config = dict(
    n_layer=10,
    d_model=128,
    d_mlp=512,
    decay_fraction=0.894,
    batch_tokens=16384,
    train_tokens=107600000,
)
Each number is 128 + 32 x the weight over its row's rms, rounded and kept within 0 to 255. Layers, rows and columns count from 0. The size above them is the row's rms in percent of the matrix's.

# layer 4 attention output (transposed), 128x128, rms 0.0757, rows 9-17,40-49,72-81,104-113, columns 0-63
size [ 83  77  87  82  83  81  82  82  86 102  83  90  98  97  98  91  96  93  89 103  89  91  98  95 106  97 102  93  93 126 118 118 130 124 131 124 127 116 117]
[[145  94 141 104 112 142 125 162 133 184 156  96 151 152 139 130 148 193 141  99 179 134 209 135 129 101 161 138 137 197 128  93 139  69 116  52 116 112  93 170  88 106 147  84 147 121  81 114 118 140 150  59 160 121 157 172 110 147  91 158 122  69 118 145]
 [122 109  94 117 131 138 149  78 115 128 121 120  87 111 114 134 143 113 133 106 155 121  81 123 100 120 148  88 112 133  64  89 164  19 194 132  48  80 122 155 111 109 100 157 137 101 178 155 156  93 190  94 107 118  83 160 172 134 147 113 182 110 104  77]
 [100 138 138 109 135 150 155 163 100 109 163 119 139 221  95 131 142 133 123 156 140 128 118 125 119 198 148 126 134 131 129  82 167 167 170 155 139  97  99 153 117  88 105 143 161 135 119 142 186  96 128 144 154 132 119 156 113  72 132 139 163 129 136 143]
 [173  85 159 216 121  72 147 156 101 141 141 133 125 125 160 116 126 165 125 101 111 119 165  86 174 123 161 127 188  82 117  92 127  77 163 136 110 144 116 144  70 139  72 125 109 129 184 183  91 145 196 157 138 141 121  93  91 169 141 126 132  89 165 121]
 [122 105 110 122 111 130  91 128 131 136 166 150 129 249  77 168 135 118 107 137 136 127 110 144 144  71 136  90 141 148 125 143  85 147 113 146 177  89 160 126 170 113 100 156  91 102 181 154  98 103 138 112 158  68 159 115  87  92 103 154 177 120 142  85]
 [192 138 130  90 123 105 112 106 160 101 152 117 143  98  74 111 172 186 117 130 200 158  85 117 136 131 111 161  79  75 151 193  95 109 143  57 161 155 161 154 151 156 106 104 123 101 153 126 181 109 145 163 120 109 146  94 131 122  81 146 151 123 133 197]
 [148 106 127 117 123 120 114 146 183 121 143  93 117 145 148 180 128 101 121 154 129 159  99 178  68 129 141 151 157  92  96 130 120 108 161 132  93 168  97  98 180 164 146 207  90 120 138 194 182 150  71 133 146 125 101 140 143 114 140 106 125 172 152 152]
 [193 115 161  59 118 133 143 123 105 130 158 150 140 119 110  85 140  73 171 105  76 164 120 141  62 114 107 124 142 158 158 106 125  74 137 153 134  68  94 105 112 186 146  66 107 103 167 144  90 167 127 124 183  66 159 115 103 106 108 138  88 140 130 115]
 [132  93 106 136 170 110 126 139 121  78 178  95 111 126 140  63 119 123  76 121 121 134  99 133 186  82  71 179 122 180 136 120 157 154 137 167 158 118 115 119 212 121 193 167 198  94 109 182  67  63 133 125 164 127 123 145 140 162  79 140 127  58  95 102]
 [ 84 122  83  89 115 142 122 152 164 180 130 159 135 145 187 143 152 177 103 119 116 193  66  93 107 165  93 123 153 159 117 144 123  98 139 182 122 132 130  80 125 156 100 107 176 113 199 137  92  79 136  86 135 108 120  67 105 130 130 116  93 129 106 140]
 [152 121 119  96 137 141 119 152 146 181 143  71 152 161 132 164 147 199 135  96 174 145 217 139 124 102 153 147 139 202 122  94 133  64 123  50  69 106  78 150 111 108 144  67 156 101  88 123  96 133 132  77 139 111 154 175 132 121 117 152 120  76 119 132]
 [120 108 106 122 165 137 150  79 101 135 134 123  78 126 124 147 158 114 118 115 142 125  84 128  98 100 160  85  99 138  73  97 178  29 199 122  68  88 118 139 109 134 123 164 150  92 181 172 149  91 175  84 121  97  99 160 191 142 139 113 194  99 119  78]
 [117 124 118 102 151 164 152 157  75 101 159 115 132 195  98 141 127 129 105 151 129 118 138 125 126 213 152 135 131 126 131  81 159 158 154 151 131  94 109 165 120  97  93 140 148 134 131 134 160 102 115 138 136 131 127 155 115  75 118 142 142 118 122 131]
 [177  82 152 213 101  70 146 165 115 148 124 115 122 131 166 122 140 165 122  99 122 116 157  87 158 135 159 131 192 100 100  80 123  94 145 148 127 135 122 143  68 119  72 128 102 152 200 174 102 158 185 151 114 149 124  95  82 151 151 117 123  89 148 112]
 [120 116  96 103 121 138  82 102 136 130 169 124 129 215 100 179 135 115  97 159 138 119 122 166 137 117 139  79 119 161 109 133  74 140 100 151 189  91 159 124 170 109 103 150 108 107 161 138 111 109 143 115 172  66 151 129 106  83 123 154 165 121 165  71]
 [173 138 128  85 138  79  98  88 167 105 130  88 144 104  81  98 158 185 103 107 192 139  88 120 116 123 116 142  87  42 152 189  94 127 122  52 143 149 152 153 143 153  96 104 125  84 137 113 168 109 144 186 122 102 139 108 128  93 102 156 130 140 138 188]
 [150 106 139 113 141 132 120 170 166 100 130  94 102 126 154 173 116 125  92 126 109 142  99 189  81 128 151 163 145 104  89 125 109 100 152 131  93 154 106  89 177 175 131 210  88 119 124 197 162 133  67 110 153 131 100 119 156 128 101 105 131 160 127 151]
 [193 150 166  63 121 131 164 120 116 150 159 141 123 107 113 101 136  86 166 114  96 169 132 160  61 136 102 114 140 160 145 116 122  83 134 181 102  55  86 109 108 192 158  67 102 114 165 154 103 159 129 156 192  83 145 109 100 106 121 130  84 139 133 142]
 [122  88 104 140 133  98 150 132 118  95 171 101  88 101 131  68 111 115  61 133 115 133 113 134 188  72  77 161 137 194 120 117 153 171 116 183 137 115 122 126 200 112 170 178 195 118 109 190  93  75 131 129 182 125 121 162 133 129  87 156 147  73 120  93]
 [180 118 167 149 126  93 159 133 107 131 163  84 107  56  53 129 111  54 139 157 120  88 143 179 154 128 165 122  91 145 143  89 142  99 109  62 132 115 161 183 148  75 153 104 114 102  60 159 173 173 156 140 121 160 127 181 172 148 107 146 153  94 111 117]
 [103  79 164 169 139 135 117 109 106  76 146 222  76 142 110 131 119 116 130 154  82 147  71 159  94 132  70 115 119 100 146 141 126 152 124 131 122 151 174 105 184 164 137 204 126  89 156 173 111 101 170 208 120 149 101  88 137 139 160 150 102 195 140 172]
 [107  64 194 142  97 113  88 189 129 125 137 131 169 179 105  97  72 145 135 147 103 125 165 107 144 124  84 156 130 133 192 161 112 178  64 147 188 167 121 145  92 110 140 164 151 166 116  90 166 147  84 155 107 156 160  75  78 150  47 151  86 163 147 139]
 [ 83 105  97 179 130  93 105 162 153 150 111 171 140  58 148 104 113 126 120 123 103 148 143 136  89  67 134  93 127 130 104 135 139 112 119 103 122 187 189 101 128 130 151  91 111 117 113 102  63 164 160 127  84 102 116 128 139 201 125 141 111 157 121 121]
 [112  84 133  62 151 169 118 117 113 104 105 170  97 129 133  98 120 116 100  91 101 142  99 181 120 104  82  89 142 165 167 181 145 183 122 107 128  87 119 121 163 110 165 102 143 126  49  77 136  78  94 101 100 118 120 187 140 120  74 144 116 188 104 186]
 [ 96 121 163 149 113 128 150 117 140 122 107 148 142  78 141 102 129 129 178 164 140 125  89  70 128 164 125 163 128 146 142 112 174 126 142 125 110 105 128 109 141 160 180  91 161 163  83  72 171 160 120 106 100 177 106 125 142 118 115  66  71 129 127 181]
 [127 157 136 148  81 175 139 165 117 184 122 141 159 129 161 135 140  94 118 135  77 141 183 133 129 126 135  90 151 174  91  73 183 116 150 202 113 104  90 115 106 159 135 156 127 127 134 101 109 146  87  58 141 116 102 163  83 135 156 101 109 103 120 117]
 [146 164 108 115 114 117 131 110  85 158 136 128 137  97  55 112 158 116 131  87 169 119 133  89 159 139 132 155  95 137 167 143 145 149  92 127 157  90 120 136 106  86 152  53 131 148 122  50 151 144 133 128 138 139 180 127 141 150 125 100 134  87 109 111]
 [ 54 121  95 197 111 107  62 167 157  96 128 104 112 145 167 109  91 151 116 142 193 117 121  79 181 130 128 130 106  79 113 143  88 181 133 102 178 165 160 130 110  86 113 190 161 151 145  57 185 134 137 128  51 186  88 139 172 139 119 167 151 158 109 108]
 [120 165 194 125 129 141  79  76 121 114  87 150 150 131 132 157  86 169 173 114 138 146 113 132  87 163 180 101 127 102 127 110  63 104 150  98  81 125 122 146 112 144 104  72  39 136 131  38 157 140 152 108 115 116 130  38 123 131 160  86  99 150 177 164]
 [ 78 125  82  96 115 132 124 151 167 173 123 150 128 147 192 134 152 185 104 119 107 176  82 106 103 166 102 131 144 158 119 154 125  97 147 191 125 125 136  80 116 152  87 111 168 105 199 133 101  76 134  95 140 111 127  77  96 120 133 117  84 131 106 147]
 [154 113 136  97 138 143 116 153 143 174 133  57 156 151 136 150 149 218 144 104 180 139 201 126 110 118 158 156 142 204 102 107 145  62 129  56  84 106  79 156 100 104 151  65 153 121  74 113 114 145 146  74 145 119 139 181 126 127  97 144 126  73 115 120]
 [130  95 108 109 167 127 146  79 108 130 143 130  92 107 117 132 170 108 122 115 144 124  64 124 113  81 166  84  96 135  84  86 168  36 199 108  68  85 135 148 106 126 119 147 139 103 193 177 144  95 181  87 128 105  95 159 187 149 131 127 197  92 123  83]
 [120 123 118  86 156 162 153 170  79 114 159 125 141 206 111 117 131 115 114 142 133 121 134 141 119 193 154 132 141 132 130  77 148 149 139 140 145 105  98 166 122  91 100 158 159 135 152 137 171 101 112 128 124 133 143 157 125  73 117 146 138 116 121 124]
 [165 103 155 213 110  74 162 162 115 134 116 105 133 136 162 129 141 174 113  97 142 123 183  74 155 149 161 141 190  94 118  83 133  92 153 145 128 134 119 133  70 141  78 107 111 152 200 177  90 147 187 157 118 154 117 105 100 159 145 117 119  80 152 126]
 [122 109 101 106 109 118  80 118 140 133 148 145 127 198  96 177 125 114 100 151 148 116 117 171 142 103 148  93 115 159 108 131  87 147  92 157 195 104 161 123 165 112  87 176 121 109 179 162  90 101 145 123 178  80 138 120 104 100 108 156 178 123 161  81]
 [192 135 133  90 142  81  98  93 155  86 125 100 155 104  79 106 157 184 132 116 198 135  81 129 134 102 125 150  86  58 139 178  94  95 124  54 150 140 137 158 144 152 117 106 144 106 145 124 180  95 132 181 107 118 131 103 134 117  94 163 146 128 137 193]
 [140 114 148 106 145 132 119 181 181 125 153 101 105 130 147 154 116 113 105 130 117 148  97 193  82 122 152 145 172 103  86 117 116  93 154 134  97 157 108 100 193 181 117 213  79  99 139 196 165 153  66 108 160 132 109 118 145 129 127 102 128 163 123 132]
 [198 131 175  59 113 115 163 126 121 150 160 143 144 118 102  78 137  76 175 113  74 164 125 156  66 120 116 118 144 156 145 114 142  78 131 170 114  48 100 110 124 189 152  51  98 120 169 164 118 165 137 142 169  88 149 105 103 101 119 120 109 131 117 136]
 [129  84 102 158 157  95 138 124 139  85 165 102  99  98 144  80 114 113  76 127 122 130 121 131 181  77  78 164 137 194 131 125 148 156 132 158 161 119 134 130 215 123 180 158 198 101 108 195  88  62 137 147 164 120 115 181 133 154  87 168 140  98  99  93]]
# layer 4 attention value, 32x128, rms 0.0642, rows 9-18, columns 0-63
size [ 99  95 103 104 101 102  98  98  99  98]
[[ 92 131 117  96  84 102 144  93  96 104 166  60 164 125 117  84  71 105 128  63 187  67 110 106 169 133 137 161  65 115 134  90 131 189 136 158  91 109 174 128 111 126 134  98 150 137  76  93 128 144 111 117 137  96 130 189 154 127 121 199 127 123 166 150]
 [127 159 162 154 110  67 134 112  99 138 162 139 149  97  88 147  97  82 143 121  87  95 122  64 141 115 140 171 127  85 108 116 141 111 193 125 117 146 108 144 126  84  85 161  81 147  99  81  97  97 150 126 151  91 195  80 192  81  92 107 215 147 127 138]
 [140 117  99 116 127 138 178 188 152 124  78  80 137 165 126 155 152 118  94  59 106 115  76  93 190 160 106 126  70 103 101 121 143 202 108 168 166 113 134  39  84 122 115  87 116 106 161 161  56 124 168 147 143 155  63 128  80 140 131 117 102 166 171 156]
 [178 121 141 115 105 140 120 167 103 119 124 121 137 146  64  90 135 158 130 121 127  55 126  55 122 104 143 146 143  80 132 124  99 137 156 174 138 195 103 145 101 162 167 122 166  80 159 142 173  91 136 155 141 177 158 101  68  88 119 149 160 131 127 115]
 [138 123 159 122 157 102  68 179 119 166 172 143 119 195 108 152 151 126  86 115 124  93 118 169 128 130 119 158 167 147 126  83 139 110 175 133 132 119 117 108 109 156  81 109 141 111 119  78 122 162  76  97  85  97  75 132 121 123 103 214  91 117 160 127]
 [199 125 147 104  87 145  63 155 113 158 120  71 110 100 124 151 174 196 171 140 200 130 141 137  84 133 145  93 186 107 129 146 122 161 155 113 135 133  96 134  94  69 146 132 100 150 122 161 112 146 144 116 107 116 143 190 164 105 105 200 150 113 139  95]
 [174 156 159  89 133  50 155  81 126 121 157 115 115 174 124 103 116 122  69 144 158 183 119 177 107 159 118 118 123 130 123 118 146 161 192 137 108 122 103 108 142 118  81 119 133 165 132 141 150  80  60 126 137 116 147 157  75  86 112  76 109 111 134 139]
 [180 144 107 157 149 142 159 142 119 161 140 122 136 151 128 158 152  72 113 119  91 183 161 101  48 161  82 149 150 177 156  95 127 146 209 138 182  94 142 113 128 125  98 144 108 139  98 137 161 147 162 156 150 121 134 158 115  69 113 175  92 113 104 100]
 [133 103 112 143 143 122 163 154 159 122 157  89 132 127  78  90 118 177 123 104 124 122 137 180 107 117 123 183 137 123 119 155 140 179 109 124 177 123 124  81 149 138 120 209 150 142 129 139 107 157 132  88 134 119  96  65 176 147  63  87 124 128 124  83]
 [132 143  72 136 155 124 115 127 196 137  76 114 103 129 131 149 114 159 142 118 106  94 114  99 153  84  16 149 152 114 130  84 143 115 208 116  91 151 128 112 124  86  98 144 182 111 130 142  91 161  73 137 113 108 136 134 101 111 150 162 200 175 108 113]]